config.yaml
hidden_size: 320
num_attention_heads: 5
head_dim: 64
norm: "rmsnorm"
positions: "rope"
rope_fraction: 1.0
attn_scale: 0.169
parallel_block: false
init_std_qkv: 0.0283
beta1: 0.95
lr_head: 0.00907
final_lr_fraction: 0.05
batch_tokens: 131072
dataset: "wikipedia_en"
Each number is 500 + 40 x the weight over the matrix's rms, rounded and kept within 0 to 999. Layers, rows and columns count from 0. Numbers have three digits each.

# layer 2 MLP down (transposed), 1280x320, rms 0.0833, rows 541-590, columns 64-127
492489530489496497479496525483490554564454507540499500531463535497526437475451540475582511510515485518511462490528471510528471450514506512534505533508484506519535532534495542478452473515497514
483503494503495492495487485500493515511491495503507470494505527484499534488475492514476483500485513518508516494516507517504490490474508480506500472513481489497496495525507498492487501497492486
516469553505520521425449457527489484375549567509523512483531482553509544481465505466492537439457498437533490553527590511431521473477547514471528484415609523508541517423526492480496503492512416
502491474484488491479486494491509531543477513469523498518460502461489481533474469450520570528515465542426518469478583550527530481543486563454503474487503517520561549436457520510503553456505500
458531562410496506447485488454522472476501539461480522479499449501518485450500483532486531520489528518493517481477549465494480505490530477480511582431502529513554533539540537511437447531469502
516502577423513442488507516447515434530506490540513501481537508469462528486498547507461479544442475493477510530610524474429472498525494480540531438573551508492553530511468475496518555468463550
482504449488505468569512502473465490543492519574558482487484524547495527532443489452530509519512483509527487470495601470457551496491492553472484470541509478519508521590541490516531512479544549
471538491527530506480502450495485487496485474499581509511537495519502519554448535505563533521502419428490482545502472458515488566483460487486491563489475465537477457454502478474507461543476544
565542505554560425517500437431511466583550558479519523521500425494491578492498506570550538518504517497480447529538483455532505564545435526467508497432539447474498504432493481561462506506505504
478522513450532490538470457471506485543503503479498452504474542469489514470424505534441473465551532543567512520435544574478424616441486502442514445480485515553473476522549470481489466427487448
439532483497464481486450464502524515526541578472453432523463527511445533428501490515476519466510424477499537474563464477524481503479481515489528532489499488516498465555504514481475548494516504
501540442469531496498556519514483501522461562396445509544517493494442402473459389477547507494430508467505491551527496488545559530546559440537484481587514412597523537475570517526505568458494490
513534522505515518481499516454495445486502466584465494486611581522454558503453560473467520524437541534535510486495561518475491472463508491507561565449511537521448485505592529492489497471504465
452499484534498450466509524547459563541587564590494477509517508491511510494501420468524491576497447540467459521489508495491502488572447481462497516487425511541488501587505502497565505514489540
476457459493506481519438503460468495592487544537563581545495494548481447522515590536482505541527525533528403445509472490520562503526486484551485432454496599435528497565474488500523447535513511
511483490482530480522504497563517525572544446471605535448479544513454482502564533553529595470502446523427502458534435590475513501484465477486527498476531474557445501480585449485499583470547474
528476481498509492473487429533495557490560525529494506420476495490503525503455501517506486487504464471469545570485479483540535487507485463482504475473566573494518447565499501475377470502491528
587499460496497563473397533474447512517503485519506470483518556497498508453619467442432484501454447452519502541530481550501443527560509525544510439503499465502400500608500515524509449380542442
455511496486571484466504493523511467558558486551418516546445459558483501475513435571448481583511561467447506502493507497502468536496414490631456536398525544555484493446522485576508504488490532
510469478532484429515446515432481570540505488469510449526524484467517452451504445429452455562454507479439513459474486464515534519412386592513469394497560519502508486562547527451518501483449505
560497515495531506545476455574559448538490469582488533534473566554456504484536546556506415523515569486477503558524442504537487495467494534531497495469518507474523487480501493470463486510438556
524562546513476486468473494572494511501466539498560510535437524467542559504462575532487528485497506558489532488417498488476447492475524478504513535492481546490497545546534502493491465494480517
421495502494532474483469580503501485534501489518514525540451456467564477482448480461505522504532519551435519459444550450475484535597450542526590503553507431592465455560482423484437475513528482
559521464469462506520495460505485517494557574435504469508476443592467492428437435483451503543518511451524539551471562457483441548555480506457466497457558417503486414432601539513552499513472447
492552522532560503458566446523438459471510503519459558444454486441483525484492460471489475413518451480491454579516453492487502440475467504458497496555545555448498554488494509490506504461534567
499426544414535511466625477405487528561490531452497539536559590535482509478509484475542534480491488407523504499568484472496541477482536451469400453477502473539508526487536534463495518489456502
522480483580521503493442586415498492493550520585464523433536546566452511521499454537464569414465478487494532596449532509551507445459441478585473563542468454491518496474499470497494549499481500
463516518448464462498529504524506454556446470417475434468484496514426472507541464417511487425501485588469471486477494540476542452445469495564498549521507485511500514475519493593518506501487501
504474462523459417530477489605464476543502507528511465537476525502474538475435521480536538543538481509602526474440467475480559477527575501550499475492448517475542514559441536533458495510525435
502486425469456545468454505574553523538492506461449530526511513443536466554546457498551506564522480547447430535443462490446395517563477447473498476546467471545491536510484584504531537502471512
469462464464500541513452516554500502473537447440488532514443483568501503439519557517519578458457483469434542513514398473542541531544462517481408444450524497473511478567490552573459476452516487
428504449543488465488483454509505583472517508500527495492502503516473495486520519547531483543478591496495405490530456514610524511506484573504495597516503529521601438467469468545491492464528512
496535518509513478457463451579513479515496553463509476516479578465381533455475512524556493445557511548510490531484544499566500530507521486461518484463454483506498479540574614444506450483439559
542525486509456567509461474475507499524496484548449555474493417502503461481472485546446496484500515533557518511399507464483570566458529529532566545551485467515493483505489460407521489535526501
434502506480510450416450446520515454464545537502503521521446576489439541470534577471472519516542522532397521570536470468497564552538497509557528468516493554465525491544509457471474429474465459
492501463429489595555424479487484499496537510501512487501408535501503468524511428575585526597507473479444490473499521487480478534495515482439518534487411446506521522506521628503468484497414523
487488514534502521519454383542475473485604502518478515523513537492486499445562460487508548536510449484540455503456478557482485461452394469465567431516495494549348551509456506496496422522480453
593541535543592555483570545436463517432534566469501447555422455490410599503545482396512480528459453514521573487487473532517480492577479437524483495487605478517439509563502540450424453472471439
544534468502510470546502549576447448432445508457446535498495544513449519488405454503436550470473504594572531485530494489499488548507371475488470612451414513508467569508520507489496479486570532
500601471499478455506531522454504565487528545544482533490441506437535495473394546498430428439488572528446475474452464536485510516495519527486614481492493546486533493545410490469558564479518564
539463521498506498496492541486452526486458544478482528500491517522582497501460496494457464576502528525541547454534480457549501486483463486525513438493525507500462488483501484412455513487477463
513493511555512512488410563534503490495507511562503471506488479446483462472554556503460533473503524537510480529477502479508531459538490543495554423491484495511489487452492420495480510494472556
554482514488502495529484530506470508554477537462535449537428519446557557522542518505528486542549523587537514507465537524515477513521506525522520463482501524516480521528531438541549471547510538
514484488467551489437572528497528516581448524543446511500513522558424503421473529502472514511436466467501476426459515456426531501524479482485600489476496574508470488569425532534448492435608566
497478572551461503501456588459456515552505466495483509503516524469514510492521510487477510520514516484491530552501590541472554496538561505496533497523554544544546526379494527505506542473448441
504438479511551506471492568578528483519544449529529521512457534518580503518505502518520535424590540578472536471473554472461544591504536549489529545535466459462461471477524519439501526476549419
518489508504528501493491531526501504511507517489505506527484498497472507503503507473503514503490485474496510499476480506509485494504514500489513494541473499506516476520508501526476509506524502
476521516469543477569426434521436454482566527489463538502504541440471576494480462533489535546414475471493442530509499541473495512448498434437462523494510540543531452521490430444575532438452508
516476433496526491491433458498475491550463526519488549502483497484468555461538484528522504468462419513474469474471475499581524519486443502434468415511519541508498549494531551498457501490546530
517501492440536488474467445492502555471505507455506499482457514493486475529508572492469482471502516546457513412425498543497525465452452544517446445478538549477467482575574510476477472524493506
# layer 2 MLP up, 1280x320, rms 0.093, rows 542-591, columns 64-127
482491505491494516503501498521518522521496481505492466488490498514491471478478462486507487500483500490527502497505496496495512510505496512520482506510501507514503497479519486496507484491503513
538539450568447508465435559469498465528501508523462536527477499559588523546460482460591482513563459473526462587482547565591443439559518519531569487437490488481547582521383425523578391510515535
551470566529473493471447562526472457528464566498478529497514532538522460519509525510525538585449496513483452424540511512524507504546488534495526558505565557564495539526517476480518537486473456
459560488432450485441516580497522533486558527568506434497495474520575503541528498509485490498471556522577559508476527407500479542454452625557546565466507417520421473501529427511449515546518467
520465468635449457496501435527454493462435504497452432530490527550474522524487444479468503506473544485549539442453496533538490510489458495531441557484457474491501588499482561504505538504482472
501485531532504576510485512530473487542518543491467450503515451462539488552511487497445531526480505461552548527535426429457476431543455456475515537535483528506472547545470516485530481495505409
515492487510443482497543533499480473437499509512514523552524444503465546411521555504496495507491531539560549506447446496480507475474505462533468497463519480461491494459550539555538542470526495
453478490535470481534537506518554510388506446497488492533492410469522497417509572490484435479474477462525530475501462577491560458400495464501461555476460511496454499499548564546529479507482484
403516517536473494545489551500535539473526490531486461522516453596405454557470500494513494473515482442521483480530502432563548533426478473526446519493503538472492504453529435529546514553471484
457515492489470478468529484490483487542488535514514507486471390590462469532566445522470505546534504468486533470461509511576431523502520479520474547515443522543479451548475543494514524490463465
470513471570402594539447489500570483478520487483506477470514447482549482482486509449420554509496512508413515458564563493578494510533556539443422455439490493546533489488495459561484421479446468
486473562430553504460537581510568541462547506459467475471552562529575544464491547549507467494536524530520518470564474469532502509487465493481503516471551443443539550489448501465558580469499489
465513548531492507485474520503505502479586566459507516517498520530489498526516472512579532493484492451531467433511519509490450448510455465490554534499465417540547548508530479476489493534506463
443558506543460519515487505496558466489442515516476509482534552515504489535487538495515542508433447449483481479527514427540500513446474412473511541483502429459485470493511507502584518476475521
502527508494513531477525475473539446513451545485511450481419546450583476442564460486532528496491496467505569564516485490469516498503496509508484511493509571510538608486531490459513487519471478
540495451541506473517465551437522442484486514508555497571583476449570458463523515486518509488548474507505508493460474476448524579483512483547431406489524542481503577489527533497530480520531568
512551568542502473551483454461516476572540491511488559582462478475483480564539486501472466457462480447512576427439544499500562554506498439566462533559581449435509581501475457505507497564565449
520534528464450491530481463443430503544457445438458456532462420474467471569550549508442491512489483553507510530476509434598486505507587548581473445474475518500479490476509502506530531443436524
431478463476500483503522430458506488480463508500523487432542498535505477506541475446482513464441487482464512530507606516459585377476488534494461511507440510532473525523503548544468509490563496
492483514474479455493504525574479490505463502526499494477550541469474502568488505473509460513531549444496447491512445549479379483462477478498435503506529493465494499542485537508558463534477491
453474522530475506462483463485488464429460444482534458530547521525502490546557520475547487478477535564515531448497517455451486507540508543474478507491445536431500432484512467526488482508505492
512498570504582507503578552502543543525475480490413474488505500487440542497466456504493497558508480493549448586520407509449438464506485502489592456470550435511495526508569443523540510475489490
560502505477570583459500501503522424521527449462499391496542539465502537566574539547490546423483507551495481506501482504534574507484486507541559424559475484601508493430461488608532516525348443
515596527465486440499567490525468547426499522531493517468408440493518538468419520601555453508526522533527429444449442511527522441436422543473477601474487500446501509467521443489536461423436424
466496560483502551484515491463537520470497523486429548514545563588515557449542460547447500505419470456492425499559478479422491495556478475484465583418542542492474531478432561553546616487485490
580554517480593426442450448486468467455438409553534544532541438559540556502521467489515460554476553543464489491492535562551444485462453518529480479435526523526555590558572517503465479562524501
478549480470462512435438527547533520507538436599482500481495523592430501474522492517540498511488538553457539491453491446572528520516470557500544586521491478505477427464551529481518454531456534
437535429441504461468442563552551486466493509542428516504437544497428538560478465441514492462538508468472482512542497534516486449484468494530466545538478472497509400474438453481537499525488491
466484483479502540540530511469556480446504568510486462497549425569524567482560526487515577491464499483470485512559440532588473470538460467593483459477553497444535497487464524551505478577457397
492468427537506502545528494502431557499509506502514564467540549544523566491503451389518496495569467459590486490540521544537504463428491503553539499447449415516470464489517551544548567485502505
491549530587561524511449495554497541475491522491457520510539442507501457513463502466467523533560519513472487517523464509469517471435457516492504551377545550504546557525526518494472554536470496
579486613449485500520561527568496472454536472404500510371490499560494443503462516522536514442468564508511472511427473489532480513480491491503499519464546596486472532490545555513561500492547514
513516460495524485461477534530544543462469465425517517508535446515591549503472481534465432592546530528506508485537475495441514520457521496520527463515506545504483544438565448644522513505537508
471580468501499562567522466508482507474474414464521520500492484445506495569569487514531466399426443567483526522544433494524486439459540581544487495566519548535452480431487519488497466434490531
530463528573480531441554490522449520460485535482446455496504422540500488541520499485527461507500481532496560496491473514514478476472561565502526518502498476471571447490447552587485504439470496
436533531550529528489525441462500496530494438520547545451476568511494542545552524494544529467468504487503528372482511521559532472538502527493442486500569472501433467479528438464540567415511516
531517493534464407473479537490534590477397536475628539576450464525473565489497414373486530534554542562502401465397434504519497505427478570554517533677539457576468494400494457551485545533560424
576583483511599499487530532508452462425446471490477507544509485487609432535476461530469461478470451441534525462452482520584551472522474477537537474482504499458469536473557497457510561470508537
498524528558522546527550505512549490483509589540449472453539488565542505519487449526490467490502465551572462519521443486527419470562593545544454506465570540513525500454479581417561519414527479
478443505477465500509570451496501533505524485550510538515489546520498542542505519538518480429522531503489498535511467477426568461488577483509501552458542508532530483479478480497507493503474546
513481529486496467489533537507506499427488533486528462524532552500504475533492495595471537455550500506462526483429517448489501485503448533550539529469555486523505556497475429537466559525565529
558517494522567538520483480452540454507531454463471542487502487510479417501518529476468566493484529500581526503499473464533460516485511475514527542503543511526504426559511510467505507471522501
545554521501484530468587468462520462457501501509540545541537500505459558491469542485596487506522477452506504419487502465477460486516505553526496525495450498466501541499425471518509475486597545
448428440493514535523558455493545522475485459434525559504473505523518499540527482530438526553480449503543514528519519543500511446473490454518481518451524493546562428516484497543492468565506560
509559558496445506483556437527441442489471457470579371469418549514516467470541557490511520452597532481510476494515434526534466496451489553541471447445461476538453444484487456517529515434482513
495508512505507507508491514491465488487524506473510485501489482504493457515506507511506488500521493502506483490531498501510503515511527527518494478496510473471506486493499488516497515503483518
490483540470529509504514519531439420497529433485469531521438462507554522482507505568438435493497498545544515480464506589547442516604472492485472466447556496518549531486562549554631556475526494
552514539469508529468478483489486492486508492543458471456535492512479481533534509509476467512508518466503560465401512529519416432488505582506517513472507494469449470433491528477492542535486503
509511487504551540525523540513484489525501433506538516514547455504491483519534513475506544494515429454600522514482525460554509473500489443511520521503552430501525500513441512526526467445443531
481506501493514585487508526435508483464530502461460533530504454508558429549444395490454557519524484564453466503500493455469513534502454528456543513520556502501536484483511542570507464478473498